Weights of a small transformer language model.
Size: 8 layers, width 192, 3 heads of 32, MLP 448 SwiGLU, 3.44M parameters.
Training: a variant of Muon for these matrices, 96M tokens, 11695 steps.
Each number is 50 + 12 x the weight over the matrix's rms, rounded and kept within 0 to 99. Layers, rows and columns count from 0.

# layer 4 MLP up, 448x192, rms 0.111, rows 145-217, columns 96-191
48 37 46 43 43 59 60 43 59 32 30 69 47 51 52 50 53 57 58 24 60 56 52 59 45 41 41 42 38 55 41 42 31 52 43 60 50 51 43 51 61 48 43 42 57 48 50 37 53 59 53 63 68 58 51 32 55 65 62 55 44 43 38 39 54 42 43 43 68 41 53 52 53 53 54 38 42 56 33 53 50 68 58 99 50 52 57 59 60 37 39 44 52 71 30 59
49 46 48 48 56 45 67 61 51 58 21 64 42 49 39 46 46 52 58 64 45 54 44 31 44 69 42 51 52 67 35 67 60 60 86 25 52 52 48 34 45 56 32 52 35 34 50 49 46 26 69 57 31 46 58 73 76 67 37 30 50 45 35 31 60 67 65 21 44 56 59 57 81 50 50 40 50 60 38 22 54 64 54 36 36 65 37 52 51 45 28 44 23 51 47 50
46 30 69 59 36 40 61 56 54 48 65 55 52 62 17 65 49 56 45 67 37 34 57 56 46 64 44 44 53 71 65 55 65 68 73 45 45 32 63 36 62 67 57 56 77 57 50 77 51 24 57 46 56 51 50 51 57 84 35 61 56 39 63 60 58 68 58 56 56 62 25 59 62 56 65 45 63 52 59 35 83 62 59 56 66 45 48 40 40 35 59 67 62 61 50 56
40 67 41 55 59 63 66 54 39 51 46 43 48 64 46 28 54 61 44 53 34 54 22 45 50 53 41 52 58 57 56 51 29 45 49 62 64 57 26 44 40 47 53 69 28 57 39 42 45 43 72 60 44 64 66 32 39 57 49 40 43 67 40 38 53 69 45 38 48 39 59 44 43 55 38 46 54 61 56 40 51 39 63 56 50 65 72 60 59 59 68 80 51 56 64 70
55 17 59 70 58 50 35 25 59 53 59 49 56 51 67 61 42 46 51 38 47 25 86 33 68 67 40 46 52 31 27 41 56 29 42 27 35 62 53 43 63 53 63 17 54 43 51 63 45 43 49 75 35 58 65 46 43 61 81 24 30 44 87 44 68 41 42 55 45 31 36 55 33 56 55 20 46 25 44 80 23 68 54 57 43 53 24 43 58 47 34 45 32 63 38 34
73 36 36 58 49 54 35 45 34 53 42 66 86 47 61 48 55 41 50 55 33 49 39 43 20 47 43 39 49 50 43 44 55 59 54 36 47 42 48 34 44 54 35 51 65 35 72 66 60 62 79 41 54 46 59 41 54 73 55 45 44 55 50 38 55 49 43 37 57 84 46 39 58 59 40 39 50 50 59 53 52 33 34 59 55 42 61 43 54 74 58 58 74 50 54 53
62 63 40 39 28 35 54 64 44 44 45 48 33 35 26 45 40 39 49 54 58 40 29 39 67 60 53 31 48 77 47 50 39 74 71 41 38 62 43 44 52 34 62 82 51 70 60 54 68 53 37 22 56 70 42 61 71 40 46 35 54 42 51 41 71 36 60 50 61 53 64 47 54 48 52 41 51 54 53 47 61 27 38 34 61 68 55 44 39 26 24 25 53 25 58 41
55 58 22 68 60 35 31 46 65 51 70 64 50 55 51 31 43 38 54 60 39 44 34 76 73 57 52 36 49 35 46 58 61 56 41 45 62 53 19 65 58 47 44 57 37 60 53 52 47 37 60 44 52 62 71 46 42 47 56 77 56 50 70 48 50 40 59 79 32 41 34 35 59 65 59 47 58 64 33 52 42 54 54 45 77 61 41 47 48 37 52 73 67 51 57 36
63 37 42 45 35 55 44 44 56 79 47 64 49 52 63 46 47 27 42 57 47 61 70 55 44 50 47 42 42 51 56 47 46 31 75 92 52 47 51 27 49 44 47 43 66 48 38 36 45 58 48 62 26 64 63 58 33 38 65 43 55 37 71 58 43 66 63 48 36 51 58 39 52 29 58 56 33 42 34 56 43 58 67 80 40 45 56 36 51 57 56 51 62 54 68 47
50 53 67 60 31 58 54 41 32 56 62 52 62 60 51 36 42 40 52 51 57 52 50 55 43 52 45 51 36 46 59 46 50 66 47 54 58 56 45 25 48 54 62 49 43 51 68 52 54 52 50 40 43 72 60 46 59 39 51 30 49 70 31 42 40 49 76 49 45 63 51 64 57 48 28 44 52 65 60 49 46 64 46 39 37 60 50 53 28 59 41 54 51 40 66 74
48 75 49 66 39 53 46 47 41 56 69 43 48 51 62 54 48 57 44 36 61 57 28 46 48 63 56 66 53 53 54 23 62 53 33 42 53 28 52 33 64 38 81 49 45 59 48 47 65 64 30 48 64 54 50 62 50 62 26 57 70 35 32 42 61 51 45 32 49 65 36 50 57 49 22 56 48 64 31 43 67 60 58 64 62 25 28 68 54 46 42 42 42 39 59 41
55 63 43 34 62 29 38 55 46 50 42 74 44 41 68 37 49 48 44 47 33 30 50 71 58 54 53 49 46 57 60 47 42 33 42 38 64 36 34 46 48 61 42 60 44 41 44 41 48 60 45 65 67 39 67 44 33 63 43 61 54 60 48 49 34 28 44 42 55 28 39 40 50 60 59 48 52 39 60 66 57 56 55 68 29 63 35 60 55 48 55 50 35 38 42 47
42 59 64 38 52 36 61 56 68 56 17 40 64 55 40 54 27 57 36 37 55 48 51 62 49 58 47 51 69 60 16 63 59 65 81 46 41 61 42 50 51 34 17 50 58 48 60 51 63 55 56 64 56 35 49 54 44 43 54 43 54 29 48 34 52 70 28 59 39 52 72 50 54 60 60 35 54 56 77 68 34 39 32 47 48 55 56 42 44 37 18 43 47 65 58 42
41 67 49 45 53 47 31 38 59 49 30 48 42 60 53 58 34 51 13 56 49 57 63 62 58 55 46 31 78 56 63 68 42 26 35 46 39 62 55 65 60 59 46 66 37 55 62 40 61 44 56 51 49 63 48 41 42 39 55 65 48 56 28 66 47 54 31 77 61 50 48 49 55 58 54 59 70 42 57 68 60 45 49 65 76 42 71 34 36 54 22 57 50 43 71 36
62 43 57 32 51 39 43 66 58 56 53 58 68 68 51 53 48 62 48 51 58 48 60 44 62 71 57 44 41 46 32 44 52 56 24 52 38 58 43 51 69 60 33 53 71 35 45 56 38 54 58 63 58 39 43 42 41 49 45 60 51 42 34 59 54 37 55 42 55 32 68 62 52 40 37 40 60 28 39 73 62 61 49 51 54 52 57 53 64 64 35 41 52 46 63 60
67 41 61 32 60 47 60 70 53 49 33 76 39 57 70 38 52 51 46 42 55 32 40 36 66 49 58 20 45 44 55 71 55 20 56 57 41 74 40 45 59 45 64 73 48 63 51 35 47 44 49 48 22 50 44 75 49 50 36 66 56 59 70 49 56 44 30 55 50 52 40 53 55 22 56 32 47 61 48 36 66 63 45 31 52 72 32 39 38 48 45 55 34 50 31 66
48 44 64 40 60 32 43 39 47 67 46 57 59 36 46 62 38 39 29 43 58 43 45 56 53 54 51 67 39 47 43 60 63 42 50 62 61 59 46 40 46 46 43 52 62 57 48 59 46 53 39 39 31 45 53 60 48 41 68 60 44 55 49 40 49 58 44 29 37 36 45 39 55 45 43 35 65 34 53 54 48 51 51 57 50 39 39 64 39 41 41 46 38 57 64 51
46 47 54 44 40 43 55 44 43 39 51 44 34 54 65 47 41 49 56 56 51 54 67 62 70 48 45 57 61 40 42 35 41 49 65 49 47 37 52 42 55 38 48 50 44 41 65 43 56 59 32 54 51 46 53 32 58 51 51 36 50 24 43 43 61 48 62 19 56 57 57 64 39 51 45 53 51 45 61 45 46 68 65 54 59 30 43 39 48 44 45 48 54 45 24 56
42 62 57 59 56 50 33 64 41 41 68 82 70 44 18 46 57 52 47 57 48 65 34 58 39 37 50 39 24 48 43 29 59 57 62 45 47 37 52 40 46 61 56 53 37 47 70 47 55 43 37 33 47 50 47 68 40 52 53 50 61 39 62 47 51 30 53 34 58 75 49 46 56 43 52 31 79 45 51 26 66 41 45 63 50 56 37 60 45 70 54 49 53 48 44 42
56 55 63 64 48 20 40 50 71 58 66 60 56 57 44 66 43 52 58 32 50 46 41 53 45 42 64 44 40 66 60 38 49 47 48 45 24 26 54 42 53 35 48 47 52 38 64 55 66 54 30 66 69 29 40 42 51 44 48 60 48 57 31 65 50 54 33 53 58 51 33 71 38 54 30 40 44 35 51 53 55 58 53 84 59 61 21 45 41 66 74 27 48 36 57 52
62 58 60 49 28 64 69 44 49 60 42 58 53 45 55 54 51 55 44 68 60 31 45 35 67 47 54 68 48 55 60 44 44 50 59 55 24 46 43 55 42 54 48 20 16 44 63 59 27 58 40 38 31 65 33 51 56 51 61 43 65 51 55 59 30 40 51 67 29 80 57 52 38 51 57 56 60 61 47 41 35 59 55 24 60 28 41 36 49 36 55 32 48 54 63 51
53 75 40 52 44 49 27 73 61 53 42 38 65 43 62 47 61 42 55 60 46 58 26 51 35 74 30 51 43 50 50 51 42 60 59 64 58 68 58 59 51 58 57 63 76 52 43 52 56 71 35 44 36 38 71 30 40 57 39 43 62 59 59 59 38 41 42 52 59 85 52 47 61 59 53 54 41 36 39 65 52 44 53 46 55 73 41 58 40 56 43 44 47 53 37 49
53 46 27 75 41 53 18 57 48 40 56 42 47 45 54 70 66 28 59 61 62 55 73 41 67 32 50 60 61 53 47 69 49 54 42 73 51 54 61 51 34 39 29 53 80 47 42 16 34 69 48 45 62 53 62 67 29 24 53 38 46 53 43 32 39 44 57 41 28 48 42 54 39 57 26 49 74 44 44 59 56 62 60 51 56 50 53 45 67 33 61 53 69 61 54 48
66 49 50 67 45 58 43 36 49 36 60 49 54 45 42 65 27 57 32 49 63 46 45 41 40 49 62 45 61 61 35 60 45 46 61 59 48 47 45 55 56 36 44 61 59 50 55 65 44 46 54 68 51 50 30 38 61 52 32 62 40 54 52 52 48 45 48 48 61 50 49 40 45 57 46 42 28 45 41 42 76 58 48 65 68 45 39 46 71 37 49 76 42 74 42 52
62 52 68 33 53 35 57 64 60 32 49 62 44 44 33 69 54 50 37 78 50 49 36 53 37 54 42 45 51 49 43 41 56 28 51 45 60 60 50 44 56 63 33 51 59 67 57 41 56 53 42 44 39 39 39 42 55 59 32 48 56 41 47 36 50 65 48 46 46 38 43 64 39 48 42 43 45 64 58 52 16 65 54 44 54 32 53 46 42 65 49 40 44 49 46 40
66 40 47 43 43 57 55 53 33 57 44 60 63 57 58 53 65 41 33 48 59 61 37 20 60 42 75 71 28 34 58 39 62 65 29 53 36 57 56 37 36 58 51 33 53 56 62 65 36 50 45 45 48 56 54 45 49 66 32 57 44 56 52 47 29 58 33 79 41 49 46 38 52 52 75 54 65 56 47 34 27 75 34 28 66 75 45 50 37 62 30 48 26 18 54 38
49 46 42 47 25 31 60 58 33 55 79 51 56 46 38 29 34 59 50 66 56 53 49 46 50 52 50 41 52 44 53 57 75 74 49 44 45 39 43 46 50 42 49 53 53 55 48 51 67 38 34 66 47 49 52 48 54 51 51 37 45 63 57 53 56 46 38 61 49 52 43 53 55 46 46 58 55 54 47 40 60 59 66 66 41 31 49 38 51 42 62 66 32 22 55 63
43 58 50 43 47 67 40 30 47 52 49 50 39 33 49 49 40 56 56 41 59 41 44 49 53 53 42 62 41 43 56 60 56 61 49 64 26 63 26 54 53 47 49 48 40 31 27 29 55 52 51 42 46 53 50 71 59 37 45 42 50 42 56 69 60 31 48 36 52 62 61 51 50 56 55 59 53 70 48 35 54 53 69 47 64 39 52 26 49 49 57 46 62 69 51 39
35 57 36 39 53 34 44 54 52 49 39 19 32 46 43 53 50 56 50 80 64 61 50 40 22 61 52 60 54 55 23 49 55 42 43 61 46 47 43 44 26 58 46 72 59 36 68 52 53 47 45 56 54 48 46 50 51 34 35 39 53 51 43 58 57 53 56 49 49 42 56 63 59 51 72 51 43 57 51 72 45 59 49 53 39 56 69 61 37 37 63 42 64 41 41 55
60 39 38 47 49 52 54 40 46 51 59 37 43 52 66 66 54 38 47 37 54 45 29 33 38 46 49 53 57 52 39 63 65 54 34 40 44 46 39 42 45 68 19 62 44 25 37 51 45 57 55 66 41 44 62 21 61 46 61 47 55 33 21 65 49 47 73 62 57 51 74 24 61 42 45 62 62 46 49 45 75 58 59 46 49 89 47 44 61 26 27 57 42 49 41 35
38 40 30 38 51 47 54 69 53 47 58 75 47 34 42 58 41 39 42 44 57 17 54 41 52 42 43 53 59 48 41 27 32 33 50 41 28 71 56 58 45 47 73 43 32 46 56 60 71 55 53 60 62 40 43 56 27 52 56 55 41 43 34 78 51 52 40 57 53 58 36 48 53 43 57 35 48 41 69 59 48 39 47 16 38 39 53 54 56 70 51 48 58 59 51 51
67 46 26 35 52 51 47 50 42 53 43 80 48 62 34 50 64 62 46 35 26 38 61 66 52 41 36 60 60 37 51 65 68 41 63 46 60 41 45 50 36 45 49 52 48 70 52 47 28 65 57 41 49 28 53 32 77 48 51 42 66 67 49 32 44 66 50 66 75 57 46 37 33 33 50 41 48 58 66 39 53 68 45 42 55 60 40 76 62 41 51 53 63 45 64 56
26 50 46 44 46 63 42 56 42 30 49 53 43 54 50 59 55 50 55 65 54 79 62 48 64 60 37 60 57 56 39 48 56 33 52 56 39 50 29 40 61 26 41 40 54 48 32 61 33 44 56 42 61 71 42 68 26 60 61 57 52 61 51 55 49 40 59 46 52 58 50 39 58 39 35 48 52 49 50 47 49 49 52 64 57 47 53 52 65 50 42 48 48 55 41 49
50 57 39 63 55 49 55 27 55 52 41 55 63 28 48 44 68 47 40 60 26 36 47 50 62 51 56 51 61 57 40 58 54 63 52 48 53 68 43 26 63 51 45 39 45 58 46 49 57 48 66 56 54 48 21 65 41 44 47 69 67 60 48 43 32 55 52 25 30 68 57 47 41 47 41 36 53 58 74 52 40 48 66 42 44 58 34 45 67 46 48 26 48 45 60 57
63 43 37 35 57 45 54 52 45 39 58 50 46 63 55 64 49 19 54 55 64 25 47 48 43 43 41 69 33 58 49 71 47 73 45 55 41 57 52 22 70 40 67 67 71 42 51 57 57 53 42 53 37 43 48 36 47 43 52 39 55 51 70 43 54 49 52 60 48 66 54 48 53 67 53 68 57 49 52 78 56 43 51 41 62 43 36 62 67 71 73 63 40 60 44 74
57 44 56 27 34 56 45 36 63 56 45 63 48 45 35 62 43 46 55 49 45 51 51 29 64 48 37 25 33 49 69 51 55 51 36 84 30 49 49 25 58 49 58 59 50 56 38 48 58 55 44 62 42 52 49 12 62 31 53 34 39 40 51 58 19 56 57 58 40 48 28 56 43 55 49 41 28 48 66 53 34 55 46 51 55 57 59 41 26 58 62 55 49 46 60 35
58 44 61 59 37 46 61 44 37 52 49 66 51 47 48 49 46 52 50 46 49 51 23 57 50 27 52 49 42 45 66 57 49 59 50 66 35 58 56 49 71 63 44 85 50 61 31 47 55 43 37 48 62 12 27 51 58 62 61 57 58 50 35 49 52 56 45 39 74 80 66 60 49 54 53 70 54 59 47 45 70 37 72 57 59 42 27 43 71 68 48 56 66 59 37 68
66 47 51 56 37 76 59 68 62 54 40 27 46 41 61 52 29 38 41 50 51 65 45 66 59 52 53 70 60 46 39 60 45 58 55 39 54 49 57 61 43 50 58 54 47 77 39 56 59 59 44 70 50 49 49 56 54 49 56 57 54 43 57 42 47 41 44 54 55 51 53 37 57 35 52 38 45 56 48 60 64 73 25 55 62 69 46 47 48 52 49 53 54 70 58 35
55 44 51 36 47 18 63 52 76 39 65 66 60 66 60 35 66 43 48 49 52 49 41 51 49 42 47 57 39 46 40 36 51 45 54 28 28 47 39 53 66 42 54 45 42 58 64 55 41 32 63 60 62 49 57 75 44 38 45 46 48 51 67 32 42 69 43 53 45 65 62 76 58 31 40 62 50 41 67 45 59 51 48 53 52 29 38 32 37 44 40 34 44 38 33 39
32 42 50 41 66 48 46 60 50 59 26 48 44 40 42 37 47 60 36 62 51 42 53 56 72 62 44 33 61 48 39 55 72 50 62 50 67 24 49 07 48 72 87 70 44 39 69 48 45 60 37 50 36 43 57 41 62 45 28 43 70 66 56 52 70 46 57 43 55 51 54 70 58 53 49 60 59 50 48 50 50 50 49 67 61 59 36 53 47 67 44 41 39 50 47 49
44 35 47 45 31 59 43 57 48 43 56 63 68 54 72 39 70 68 49 33 51 34 39 56 53 71 37 58 61 54 48 28 38 38 51 60 46 34 63 86 46 50 47 58 49 66 51 54 47 71 57 44 56 61 31 48 63 63 47 47 47 41 50 44 51 88 65 51 70 36 48 40 53 41 27 59 67 51 67 38 41 56 60 51 63 48 55 58 47 40 33 57 49 63 59 40
63 48 27 49 38 46 58 44 37 69 72 53 45 49 38 34 35 44 49 43 75 46 66 60 61 67 23 31 22 56 52 58 45 42 58 66 58 77 31 66 54 35 44 37 41 62 71 45 63 67 56 47 49 74 53 40 26 52 47 46 48 67 69 68 56 73 44 47 50 36 53 40 51 61 68 53 52 44 31 47 48 50 34 50 29 56 58 59 30 52 40 70 44 54 36 40
45 35 45 47 23 59 57 37 53 38 42 76 45 64 40 48 59 69 50 60 56 43 49 41 54 48 53 62 21 58 54 38 64 52 42 47 47 42 55 49 52 61 50 62 53 55 34 68 40 31 32 46 39 33 55 54 38 42 42 76 33 61 33 29 47 50 54 56 53 26 37 32 69 69 58 40 53 46 45 62 44 65 61 44 53 63 35 64 50 78 22 48 40 42 32 54
65 46 54 42 47 49 54 67 50 33 41 91 56 69 46 38 59 70 49 56 46 50 61 34 60 60 50 67 65 36 47 46 57 59 40 62 50 67 73 23 49 55 58 30 32 66 38 57 77 67 31 56 49 35 50 47 45 35 53 45 52 65 47 37 68 49 37 57 51 43 55 57 56 33 60 79 44 58 62 50 58 33 49 57 40 42 28 58 49 32 44 52 40 56 61 54
59 30 55 54 45 40 45 59 57 56 32 48 49 59 61 75 48 40 54 45 49 51 53 48 49 58 54 62 47 47 44 37 45 42 58 37 52 43 35 54 47 56 65 56 59 45 58 62 42 67 62 70 37 52 50 36 56 50 38 49 47 60 42 30 40 65 47 45 49 43 47 49 56 55 46 62 57 58 41 46 52 40 64 41 60 42 58 47 80 56 54 50 48 62 60 52
48 79 54 27 44 48 47 52 41 39 52 60 59 34 41 47 22 37 77 53 50 59 46 70 32 44 47 43 29 50 24 48 63 36 58 46 42 50 43 34 31 71 57 34 50 55 48 52 62 53 65 55 53 46 51 63 54 55 41 26 36 28 51 64 46 70 54 56 51 41 40 54 39 60 28 58 36 52 42 49 43 53 39 44 44 38 56 79 37 28 56 33 46 39 59 33
45 34 46 43 53 55 43 52 29 54 47 44 42 59 40 57 67 33 52 64 38 31 54 57 55 42 63 21 53 30 27 48 55 55 59 33 54 66 40 46 36 49 47 53 50 54 39 39 28 45 39 66 30 36 49 75 40 50 49 38 54 53 41 53 46 39 33 30 48 41 57 61 32 36 47 50 50 28 72 28 36 58 59 58 67 61 56 57 44 41 40 43 46 62 55 48
36 33 53 66 22 50 63 35 72 65 53 58 43 40 51 48 48 63 61 51 26 57 57 90 62 60 38 53 31 65 28 50 65 68 41 32 47 35 30 50 53 45 57 53 56 29 76 76 48 38 61 53 19 37 42 53 63 47 45 49 34 42 52 36 59 35 35 51 59 64 45 42 59 52 34 47 29 56 47 51 55 70 27 54 76 34 69 37 41 41 44 34 50 57 58 45
63 41 50 56 50 56 47 59 34 49 73 35 72 61 66 71 44 46 35 50 35 55 53 51 56 46 35 49 61 46 56 56 58 45 43 56 63 24 48 34 37 29 48 42 59 49 52 38 58 65 60 45 56 43 59 55 54 62 59 43 25 36 68 52 73 42 59 31 70 46 40 45 65 77 58 69 31 72 45 43 72 49 45 35 52 57 54 43 37 49 59 36 45 62 39 59
57 55 46 48 61 33 56 51 27 61 32 42 39 48 42 51 53 43 46 53 54 66 38 54 47 60 66 31 58 74 35 47 52 52 51 43 53 36 59 49 37 44 86 51 58 59 59 51 62 50 36 38 53 41 58 48 47 67 57 58 43 44 43 28 39 52 46 63 76 60 59 16 51 42 46 58 39 52 38 47 57 73 55 49 26 41 39 49 53 50 61 26 51 58 54 50
78 38 76 15 41 62 47 53 77 53 76 49 45 78 44 59 60 53 27 53 58 62 48 51 38 53 52 50 58 68 40 44 39 33 57 59 57 39 22 63 81 47 47 58 60 51 71 61 50 38 29 41 59 47 76 59 54 78 38 44 57 45 73 60 35 53 61 52 55 34 44 42 62 33 44 61 56 70 54 53 48 45 48 45 53 61 73 41 79 41 61 81 52 45 74 52
61 66 52 40 35 49 41 29 45 50 53 47 57 51 54 77 57 52 75 38 41 70 62 66 40 38 34 41 32 45 33 60 30 38 60 44 56 51 47 43 56 66 46 29 46 52 57 50 40 53 33 58 39 32 45 48 41 66 30 35 54 62 35 34 63 69 48 47 64 48 42 44 47 53 45 57 60 41 63 53 25 47 65 40 45 34 55 54 67 59 51 43 65 39 43 50
42 41 48 31 59 36 71 63 50 50 46 47 43 46 57 52 51 61 70 60 44 37 67 47 48 42 39 52 47 58 67 25 58 47 68 48 42 57 35 34 53 45 41 61 46 66 47 54 61 51 48 63 40 63 53 49 53 54 35 52 71 39 73 43 59 62 60 48 61 42 40 49 44 36 42 46 46 39 37 58 62 58 51 39 61 62 60 44 63 70 44 58 56 44 81 57
46 58 43 48 42 62 39 70 28 51 54 53 46 68 57 36 38 61 79 45 55 66 85 48 50 44 40 40 70 61 48 37 47 78 58 44 42 50 64 59 26 57 50 51 37 55 65 57 58 46 58 66 65 45 48 33 77 68 54 44 42 29 65 39 54 44 48 54 37 79 64 68 39 23 36 40 42 50 56 67 39 41 45 60 61 55 44 62 59 57 39 52 64 49 74 45
51 53 31 52 60 65 37 52 56 53 64 62 53 52 52 53 52 57 58 52 37 47 48 51 57 43 56 50 63 41 51 46 47 37 68 32 51 46 45 46 47 65 56 44 50 63 41 48 50 39 51 55 53 36 52 47 38 60 61 42 52 28 52 45 42 54 48 46 47 59 46 49 55 51 47 48 52 41 64 61 48 33 52 67 57 44 67 42 70 67 57 37 50 40 63 41
71 40 47 39 47 52 44 35 61 73 49 54 41 67 55 53 55 47 56 54 30 57 44 60 38 40 49 52 42 52 32 44 59 47 32 42 50 51 43 54 37 42 62 56 53 46 51 44 35 62 55 38 50 34 42 45 48 49 53 46 42 56 65 52 40 61 55 58 16 71 56 53 33 24 53 34 54 38 46 71 54 25 41 54 49 52 56 46 61 49 73 43 70 62 58 50
47 62 52 59 60 54 62 63 49 60 54 40 41 45 54 56 36 50 45 51 57 34 32 38 63 60 43 40 60 44 63 42 49 39 47 52 52 53 34 34 75 54 40 36 50 41 57 53 53 45 75 44 40 59 55 62 76 29 40 31 51 57 53 54 45 64 70 46 40 75 25 59 69 32 45 69 49 61 46 45 44 36 60 61 48 49 50 43 57 39 55 41 64 38 46 50
65 77 19 29 61 53 61 50 59 69 48 50 80 45 61 41 52 68 29 39 51 36 78 58 61 72 50 54 63 48 64 45 49 55 52 79 67 52 49 38 42 48 29 64 37 26 86 46 57 49 49 50 27 68 44 35 52 56 61 58 59 45 50 39 49 50 62 55 41 60 46 54 54 59 65 46 48 48 45 41 55 22 66 51 52 32 60 52 46 22 34 70 35 53 59 37
77 61 52 59 44 46 61 57 54 52 37 51 25 36 40 39 37 34 38 39 71 52 24 47 50 60 68 52 62 51 47 47 78 26 73 75 54 50 45 52 56 48 49 49 39 57 46 31 51 54 28 60 66 35 51 35 69 55 49 38 29 50 43 48 32 42 47 34 52 74 55 49 63 46 33 47 30 47 60 62 49 49 47 42 57 52 33 34 60 55 57 76 32 70 55 36
52 56 53 50 40 61 48 49 50 50 63 65 56 54 54 57 36 49 61 79 40 36 69 56 60 38 60 43 55 77 51 75 52 31 60 52 55 44 57 61 53 37 42 62 48 36 50 47 45 47 53 54 43 59 71 50 53 43 59 55 66 55 54 57 42 50 57 65 53 47 52 36 35 46 62 44 49 27 43 63 35 43 65 53 33 32 60 50 30 40 48 54 45 46 50 53
40 39 51 51 53 31 68 55 37 44 57 29 53 49 39 37 42 52 57 40 42 55 67 56 39 47 32 36 55 40 49 49 53 56 37 63 64 62 51 45 68 69 46 51 45 51 60 47 59 60 62 27 37 40 58 62 50 61 63 33 43 45 49 48 53 35 59 47 64 46 49 35 63 56 67 70 69 56 51 67 64 49 70 28 73 45 66 72 41 18 67 51 66 46 53 49
55 35 58 70 66 33 66 50 54 45 52 52 52 48 70 63 66 38 36 43 64 77 53 48 52 40 54 40 67 43 50 48 41 52 47 49 46 53 48 42 39 59 48 36 34 30 39 52 44 53 42 49 49 30 43 51 48 61 53 35 33 52 50 72 38 28 42 46 45 64 68 55 42 50 33 52 48 84 46 56 61 63 50 47 55 47 47 55 56 65 28 43 68 42 63 43
44 36 58 50 51 60 34 35 48 47 77 52 51 23 38 54 57 50 40 66 60 48 40 41 63 56 55 37 33 58 59 42 66 41 59 51 42 62 46 38 59 57 75 55 52 45 71 50 61 73 44 62 41 28 36 49 56 57 46 43 58 41 36 42 53 56 53 37 47 42 53 53 36 57 50 41 44 68 38 61 31 37 62 38 46 68 42 46 51 34 32 48 43 47 45 52
48 57 37 72 43 53 43 41 43 47 71 38 55 46 61 45 45 55 51 40 57 64 76 40 48 69 42 51 51 35 66 47 55 68 59 62 59 66 42 56 73 46 46 26 57 38 50 32 39 64 43 45 46 16 48 48 45 59 41 57 51 58 75 48 64 34 40 27 57 63 32 28 55 32 51 43 29 72 39 66 64 56 50 50 47 56 47 32 60 36 35 77 59 52 56 47
58 50 40 51 71 39 41 41 63 48 35 55 40 49 35 65 52 49 38 51 78 39 56 67 49 54 54 28 78 78 62 62 50 46 42 39 57 68 39 57 59 54 56 36 44 64 40 70 54 45 47 45 81 66 45 58 50 40 50 51 51 51 38 52 51 61 28 31 67 48 64 39 58 39 34 38 53 39 34 52 39 47 42 57 67 30 50 74 58 49 46 60 53 52 59 61
43 38 51 55 47 70 54 65 57 46 26 48 63 53 58 57 68 29 48 75 37 41 66 55 26 45 57 48 69 57 82 52 51 41 50 39 35 48 44 71 66 46 49 58 44 51 57 47 35 55 51 58 58 27 48 65 48 63 34 44 35 72 51 29 61 64 48 33 47 41 35 66 38 46 34 55 47 38 51 73 73 58 45 42 55 54 61 27 55 62 51 65 32 29 61 49
66 60 49 64 58 57 47 68 38 63 52 42 50 71 61 63 18 74 76 62 51 57 40 63 58 47 60 37 68 46 47 49 61 39 17 49 39 45 44 52 61 46 40 44 55 36 61 40 32 51 54 40 43 47 53 55 41 46 62 56 41 77 54 67 34 39 56 41 44 55 63 29 61 57 49 47 39 69 34 56 65 73 59 36 18 37 34 40 59 44 32 50 57 41 62 63
49 44 51 31 50 50 41 53 29 49 28 66 31 41 72 51 41 44 48 56 56 67 59 40 55 57 66 24 60 48 61 57 45 45 26 55 70 56 58 41 33 14 48 63 55 35 55 48 47 63 46 45 29 43 48 64 47 49 36 34 60 50 78 73 52 33 57 50 51 54 45 47 55 29 63 56 28 40 63 42 30 48 51 64 55 28 55 65 53 44 47 64 30 52 54 41
53 66 55 65 42 48 36 50 41 32 28 56 56 52 61 45 43 39 63 45 52 45 50 63 51 58 35 44 54 48 52 66 38 55 57 59 51 77 59 57 33 65 19 56 36 54 33 37 67 37 66 45 49 49 65 61 23 59 37 50 43 56 54 44 43 49 33 36 56 61 51 59 64 42 44 32 37 29 42 46 44 33 51 50 53 44 45 68 45 55 56 46 60 41 36 40
76 49 35 51 49 46 50 69 50 55 55 57 35 55 48 39 34 54 37 69 43 32 47 57 52 52 57 45 33 55 54 42 60 41 55 49 40 43 63 18 63 72 47 44 43 35 54 54 74 59 72 59 43 37 34 54 67 53 37 54 41 37 46 62 57 57 44 43 44 46 57 46 36 33 37 43 46 64 58 57 45 52 48 49 41 52 56 42 44 39 35 59 75 58 49 46
68 54 38 52 44 64 38 42 38 49 40 37 84 29 44 70 36 33 38 53 53 29 49 52 53 40 54 58 56 79 40 20 43 55 53 60 48 61 23 40 52 55 52 49 48 63 44 51 42 45 39 45 51 59 38 55 76 47 55 59 51 35 61 36 63 45 55 37 79 18 56 51 49 44 49 25 34 65 50 59 62 24 62 54 46 39 36 46 54 30 54 49 40 60 48 69
56 32 47 34 60 49 40 64 58 49 45 53 38 48 55 48 26 57 45 61 54 61 41 45 63 40 31 38 50 53 56 55 84 55 45 42 46 66 33 45 49 69 52 46 56 53 43 45 40 48 41 40 37 51 39 62 37 40 46 59 46 55 47 49 53 48 56 57 57 63 62 49 59 52 50 41 40 52 27 40 34 48 46 52 49 33 29 66 59 55 50 68 52 47 27 55
45 78 55 56 48 50 37 49 51 43 63 38 36 24 36 36 46 56 47 56 50 32 55 61 52 49 40 46 54 39 52 82 46 65 58 64 57 23 51 47 48 31 29 43 43 50 36 31 46 52 48 43 56 52 75 34 57 44 52 72 40 35 56 61 44 60 35 35 41 63 51 48 45 71 57 77 53 63 52 37 64 25 41 38 46 52 49 49 75 64 52 89 53 58 44 50